Part of a small language model's weights: width 192.
Each number is 50 + 15 x the weight over its row's rms, rounded and kept within 0 to 99. Layers, rows and columns count from 0. The size before them is the row's rms in percent of the matrix's.

# layer 4 MLP up, 768x192, rms 0.221, rows 489-514, columns 64-127
108:78 61 27 61 50 26 67 54 58 57 61 81 54 40 57 70 42 58 39 49 51 24 77 20 37 48 38 42 43 80 40 57 30 62 72 41 24 41 45 33 33 51 42 36 25 34 15 41 68 54 16 25 46 28 53 47 64 68 56 60 34 65 52 36
076:41 56 66 67 43 47 65 38 85 37 33 55 60 51 69 16 76 47 39 54 38 49 55 59 56 62 46 42 80 51 22 78 60 65 75 59 53 46 55 62 26 52 71 62 37 64 48 46 61 86 47 35 53 47 52 68 46 68 46 53 67 18 62 34
088:48 25 49 68 62 35 31 35 64 76 53 37 49 42 49 61 74 66 67 53 40 46 29 71 48 68 47 32 46 54 55 51 45 51 57 79 28 28 46 48 45 48 62 79 57 29 69 16 63 38 79 62 44 39 30 58 60 61 59 59 63 37 53 46
106:37 43 44 47 29 54 53 77 53 67 46 78 23 55 62 50 44 51 46 32 33 49 71 56 45 57 47 33 71 51 32 34 58 55 50 50 48 67 55 40 67 68 84 67 63 58 39 40 40 41 52 55 59 49 29 41 50 36 54 55 34 31 37 53
141:51 32 56 71 63 28 45 76 41 18 49 35 41 23 56 49 45 24 53 81 29 44 61 77 59 53 46 53 29 75 57 38 47 44 52 60 63 23 46 55 73 49 43 54 51 66 49 15 51 19 49 47 61 55 28 49 71 56 34 55 20 76 51 36
083:48 59 52 23 62 64 49 48 66 62 39 57 40 42 46 48 60 83 66 53 40 25 65 44 41 54 65 87 39 70 45 19 76 38 71 51 59 45 50 51 58 46 63 50 44 40 62 60 69 56 47 31 35 57 67 60 50 55 55 58 62 31 61 54
103:49 60 47 50 66 46 33 76 50 46 36 60 66 19 56 61 41 52 67 42 67 59 58 55 51 71 69 60 41 53 64 63 36 36 82 48 48 58 50 55 60 81 63 42 43 46 56 27 24 79 71 05 55 61 34 33 46 71 42 56 35 50 40 23
114:57 19 58 48 76 55 53 35 25 57 42 54 44 47 24 31 56 84 32 72 99 47 43 50 40 49 35 44 63 45 43 56 41 28 74 32 40 54 61 53 59 74 25 49 52 62 47 45 47 31 51 32 64 44 29 66 59 57 83 25 40 66 68 50
091:28 63 64 56 38 47 65 36 28 44 32 50 60 75 41 53 62 72 29 37 18 28 51 59 60 57 43 26 72 79 53 67 78 79 53 48 66 45 40 66 34 64 60 32 52 45 58 68 62 54 51 44 53 53 48 45 59 25 49 52 26 38 39 66
122:35 14 45 65 46 72 45 29 45 51 77 38 34 64 61 82 50 56 70 34 34 40 40 56 39 47 73 54 47 36 45 63 44 88 82 40 23 67 63 68 58 34 59 37 82 56 63 59 44 54 68 56 29 42 40 39 51 41 55 46 28 53 46 53
106:52 64 70 40 52 33 60 29 41 54 64 34 78 58 54 86 49 72 37 65 54 65 31 53 51 29 37 54 28 50 63 63 40 16 60 40 46 56 34 62 76 41 52 49 36 50 52 41 45 66 40 71 61 05 36 38 67 40 61 58 40 50 31 60
094:52 62 60 62 55 37 45 48 54 60 57 44 31 29 50 57 47 34 63 67 43 35 57 38 38 52 56 55 35 68 55 57 41 60 53 42 67 47 43 33 63 63 54 39 53 69 40 11 40 39 48 43 47 63 32 55 62 42 30 55 28 27 36 28
098:73 42 67 52 50 39 56 46 64 26 41 44 47 40 30 49 62 38 24 07 70 65 52 17 59 42 67 57 18 30 46 57 59 69 58 68 37 48 60 60 30 50 41 69 69 55 44 64 56 26 54 48 31 56 48 50 52 55 41 81 40 42 58 63
097:46 59 57 78 51 40 48 55 51 43 38 60 45 60 44 57 69 63 30 44 21 57 42 44 60 44 74 42 55 39 78 40 62 43 44 53 66 58 23 41 20 68 22 25 17 51 28 60 34 61 40 22 48 28 52 46 39 49 71 61 59 44 47 36
137:57 41 42 54 32 46 53 69 43 84 39 47 53 14 50 40 58 48 82 73 50 59 61 56 68 53 33 55 50 44 72 58 40 51 40 66 56 56 37 48 26 29 51 25 41 41 49 47 72 57 48 38 61 61 42 25 43 51 67 40 42 42 29 55
100:65 40 37 65 44 34 56 60 46 61 42 27 81 52 81 31 54 45 57 59 64 69 53 43 60 39 57 31 34 42 30 50 32 56 43 63 59 53 48 52 47 44 36 58 47 66 62 38 51 62 52 31 46 40 62 39 27 63 31 51 39 67 55 42
091:48 35 65 65 52 40 73 32 30 47 56 48 63 56 49 40 45 51 57 73 63 58 46 32 49 30 37 53 47 34 57 58 52 52 57 56 54 62 33 31 47 53 51 54 58 68 60 31 49 60 40 46 72 35 26 26 77 51 59 53 33 60 53 64
098:43 68 42 36 44 40 46 54 70 66 50 51 61 38 40 60 65 40 49 64 79 73 56 27 59 61 65 45 50 31 41 44 37 50 61 63 44 69 54 49 26 73 80 53 69 65 32 58 55 63 56 41 43 33 65 40 25 52 62 47 64 53 50 72
110:34 37 49 62 48 35 69 77 67 25 64 38 43 46 58 37 35 39 54 57 59 61 03 99 66 67 18 65 74 41 60 65 54 69 36 67 57 45 45 66 48 47 62 43 40 52 37 62 48 56 44 51 54 37 67 23 52 48 48 50 34 38 61 54
107:58 40 81 38 54 78 45 46 67 25 49 55 48 72 65 44 45 61 47 57 33 31 35 26 22 72 58 67 35 46 45 47 57 36 59 83 43 40 64 49 39 44 46 76 50 45 38 44 64 59 16 52 63 17 55 52 25 50 35 61 56 57 52 55
099:51 49 47 30 48 17 45 29 61 70 58 42 62 45 46 52 29 35 61 19 38 36 61 52 71 59 42 28 43 38 61 43 83 56 62 47 38 52 25 60 30 38 71 28 31 49 29 77 52 68 34 50 33 48 77 79 57 54 35 58 63 41 72 46
098:53 65 40 00 57 41 56 51 45 49 68 81 33 34 51 15 63 58 77 33 53 13 56 45 41 62 34 58 60 47 47 42 69 43 55 42 37 55 49 36 38 30 51 58 22 44 45 71 27 50 73 50 39 39 15 47 60 69 37 48 35 50 74 76
128:26 42 34 36 70 53 75 71 42 13 31 26 46 28 58 41 53 45 52 90 45 39 48 45 46 41 52 54 37 37 69 50 50 44 56 41 66 57 51 62 54 50 32 49 43 66 80 44 57 40 66 45 66 53 36 39 73 54 44 47 54 55 51 54
090:58 58 62 63 76 42 70 50 54 87 45 42 42 55 56 59 69 20 30 75 59 40 55 42 56 26 67 50 02 51 38 36 58 75 52 71 33 48 38 47 64 55 63 46 77 54 52 40 60 64 43 62 68 52 55 18 35 58 46 51 66 68 58 45
105:60 54 67 38 24 66 49 64 62 52 53 46 46 61 70 36 52 57 54 39 47 49 64 27 51 33 49 75 63 51 60 35 43 52 38 65 14 62 24 59 42 36 58 26 56 59 44 48 89 77 25 28 58 67 54 45 18 48 33 69 53 59 53 56
094:41 38 58 53 63 29 68 50 69 51 82 70 41 42 36 63 62 71 44 54 68 52 52 51 54 52 53 56 33 66 21 62 42 53 56 46 57 33 46 25 57 49 53 58 56 31 68 21 58 56 57 67 59 66 25 27 47 49 49 52 42 41 51 65
# layer 4 MLP down (transposed), 768x192, rms 0.194, rows 489-513, columns 64-127
105:53 61 49 76 54 55 40 33 56 72 47 75 44 20 38 32 70 31 56 53 51 49 20 36 45 61 82 76 56 37 66 30 51 22 32 32 39 60 41 45 68 84 48 87 68 36 50 50 45 45 45 51 43 46 51 64 31 35 58 68 46 39 54 51
082:56 46 46 29 61 59 49 66 41 59 39 27 28 31 37 36 37 54 40 55 55 64 47 38 34 30 04 59 52 43 68 68 46 59 86 50 52 72 63 67 65 30 42 64 50 75 29 63 44 69 58 40 55 42 62 66 45 26 37 52 60 86 53 52
089:44 36 47 65 61 65 77 56 40 68 64 35 52 68 30 60 49 24 37 50 62 06 45 27 28 45 31 63 34 52 75 46 68 55 34 62 46 62 35 68 48 77 75 36 19 51 51 50 33 51 46 35 49 90 43 37 45 36 55 62 60 42 78 66
103:67 20 56 64 38 55 43 75 37 47 56 44 43 51 52 69 43 68 55 29 52 67 56 11 34 53 59 52 74 33 51 26 23 79 25 68 35 61 50 34 78 71 56 58 38 35 60 59 68 44 66 41 23 55 15 58 57 46 64 43 66 36 29 29
145:38 27 45 61 50 33 62 48 69 61 33 58 71 21 51 75 63 25 48 75 35 51 66 80 50 51 27 51 68 54 42 42 33 46 51 58 74 48 57 43 23 55 31 45 31 37 63 47 52 36 67 77 55 44 55 50 63 52 41 57 33 63 45 77
092:53 46 41 34 41 41 66 48 50 64 41 36 33 49 76 76 45 52 73 57 29 50 66 18 48 54 37 73 67 78 52 57 66 26 27 43 55 59 41 55 71 45 42 48 46 64 58 57 66 27 46 33 56 73 64 45 51 72 62 56 69 73 38 50
113:47 70 48 47 37 78 60 59 85 59 73 28 46 36 49 31 36 58 58 43 68 50 29 91 58 41 68 64 41 50 37 48 73 48 56 09 72 44 46 34 60 28 49 39 51 67 51 41 38 66 49 28 17 44 54 28 62 58 46 86 24 86 43 45
085:40 63 71 52 08 44 60 57 60 50 66 48 59 42 79 70 55 33 67 40 20 39 52 39 46 54 71 50 27 65 35 60 54 56 66 66 40 43 55 71 51 29 46 26 39 44 31 63 42 61 64 38 41 53 74 40 27 34 32 73 78 59 31 50
098:47 59 33 59 50 67 51 62 48 50 50 45 34 79 71 67 41 29 79 44 38 32 74 41 54 64 59 42 62 46 43 67 61 63 55 47 57 51 40 32 31 32 63 66 39 64 63 23 60 50 40 69 63 53 60 43 43 53 67 34 20 48 40 34
109:05 41 51 54 66 79 48 78 50 53 59 87 42 55 54 39 52 65 70 61 56 54 56 60 15 79 51 28 47 39 47 29 44 44 66 72 59 57 37 45 70 38 78 49 56 59 59 52 55 53 50 69 51 43 35 65 36 58 31 14 37 59 67 57
099:40 59 17 66 54 62 64 68 18 41 34 81 50 50 63 17 54 35 55 54 57 58 59 35 57 48 64 53 40 63 74 68 62 55 32 50 52 34 83 83 56 38 35 42 51 48 49 67 28 25 91 59 57 53 60 63 52 58 42 38 60 42 72 53
091:60 50 34 36 50 43 43 64 66 56 61 46 52 68 46 19 28 43 45 45 37 33 50 32 33 39 49 27 19 26 20 49 41 44 45 65 08 54 40 72 34 51 66 43 73 26 45 44 25 52 81 32 46 65 38 63 39 38 60 88 65 32 51 47
105:44 35 28 80 57 70 51 30 73 66 61 31 73 59 49 80 56 79 72 46 64 49 44 48 20 47 44 77 30 66 45 56 53 38 44 44 49 43 61 46 53 46 02 80 45 43 52 19 49 74 50 39 49 56 48 78 54 47 63 38 56 58 58 39
104:60 44 42 79 33 23 50 48 58 16 67 69 63 38 65 41 51 32 87 55 31 36 46 56 53 55 40 51 39 47 56 39 74 75 30 69 44 32 54 54 54 42 52 51 58 31 36 68 47 60 42 44 23 69 44 46 28 46 25 78 53 55 57 42
117:43 68 46 55 43 41 48 38 41 62 71 46 49 48 38 47 04 53 61 17 66 57 21 35 60 53 54 41 56 24 62 35 55 29 45 56 44 71 47 54 38 24 47 53 39 18 40 33 51 43 40 64 79 38 49 72 46 54 59 60 46 53 40 55
109:73 82 50 52 45 38 49 55 64 57 39 10 31 28 63 50 27 60 80 49 62 60 46 46 62 59 55 36 57 30 49 68 64 54 42 67 64 25 53 56 58 31 45 63 33 30 78 41 69 34 46 66 82 23 31 24 70 40 19 32 58 44 45 28
107:60 68 62 61 41 36 63 34 61 39 47 50 37 55 50 25 46 58 57 70 59 35 59 53 56 46 37 66 40 45 87 43 43 19 54 77 37 44 55 21 50 57 09 46 66 47 26 65 70 73 46 29 48 40 25 46 51 59 49 74 66 63 74 50
097:27 45 36 46 46 44 61 23 72 95 46 72 36 18 43 39 83 56 36 66 62 68 38 53 33 72 42 58 56 68 66 59 56 32 49 41 69 68 46 54 44 40 41 51 34 45 70 70 60 22 56 46 21 46 60 50 77 54 62 42 50 63 46 53
096:77 31 55 38 26 39 41 32 35 84 31 52 57 63 48 45 72 35 57 48 53 58 52 44 15 44 61 44 37 40 77 41 53 26 54 43 51 60 51 29 49 69 37 38 49 34 44 33 56 46 57 64 33 51 54 82 36 47 66 40 54 76 67 67
111:76 41 56 51 55 46 68 49 47 46 39 52 58 24 48 60 29 55 37 70 43 53 61 60 35 52 49 56 19 58 28 53 63 44 45 61 52 44 44 41 57 58 34 40 64 72 17 47 46 80 68 49 77 38 63 57 35 79 17 77 35 47 27 39
107:40 41 71 37 48 34 68 48 52 40 43 35 64 52 38 48 57 52 26 76 71 48 75 27 23 63 09 48 52 76 51 78 53 58 37 69 60 40 49 50 36 56 48 54 69 77 59 51 42 63 53 36 67 63 44 68 59 40 28 39 61 34 60 49
106:66 53 24 32 81 25 49 32 32 48 63 31 60 66 72 38 34 58 66 49 39 31 49 51 66 37 44 43 64 47 31 58 45 65 38 43 29 65 60 59 83 24 50 46 65 53 63 58 48 37 51 49 75 73 52 58 72 67 48 33 51 64 63 31
118:44 60 59 90 57 44 59 55 48 29 36 62 31 71 31 45 40 58 45 48 50 69 36 46 62 48 62 50 81 66 37 65 70 45 63 47 76 50 34 61 54 55 68 50 55 61 56 38 59 60 61 39 47 46 69 74 70 60 60 50 87 28 62 30
091:65 45 25 54 30 73 73 62 67 41 30 37 51 52 46 53 50 52 68 25 56 39 24 41 56 60 68 55 64 57 30 48 43 25 66 45 52 06 52 59 39 52 63 60 47 49 69 58 54 29 67 76 36 37 48 62 37 54 61 62 38 48 51 71
102:49 59 36 72 41 43 54 43 66 48 46 52 44 41 61 47 81 58 52 64 73 52 78 67 29 53 59 57 53 46 49 35 47 84 52 51 66 46 26 47 21 35 50 39 37 60 63 85 62 69 62 41 53 24 68 83 35 66 68 31 56 70 54 60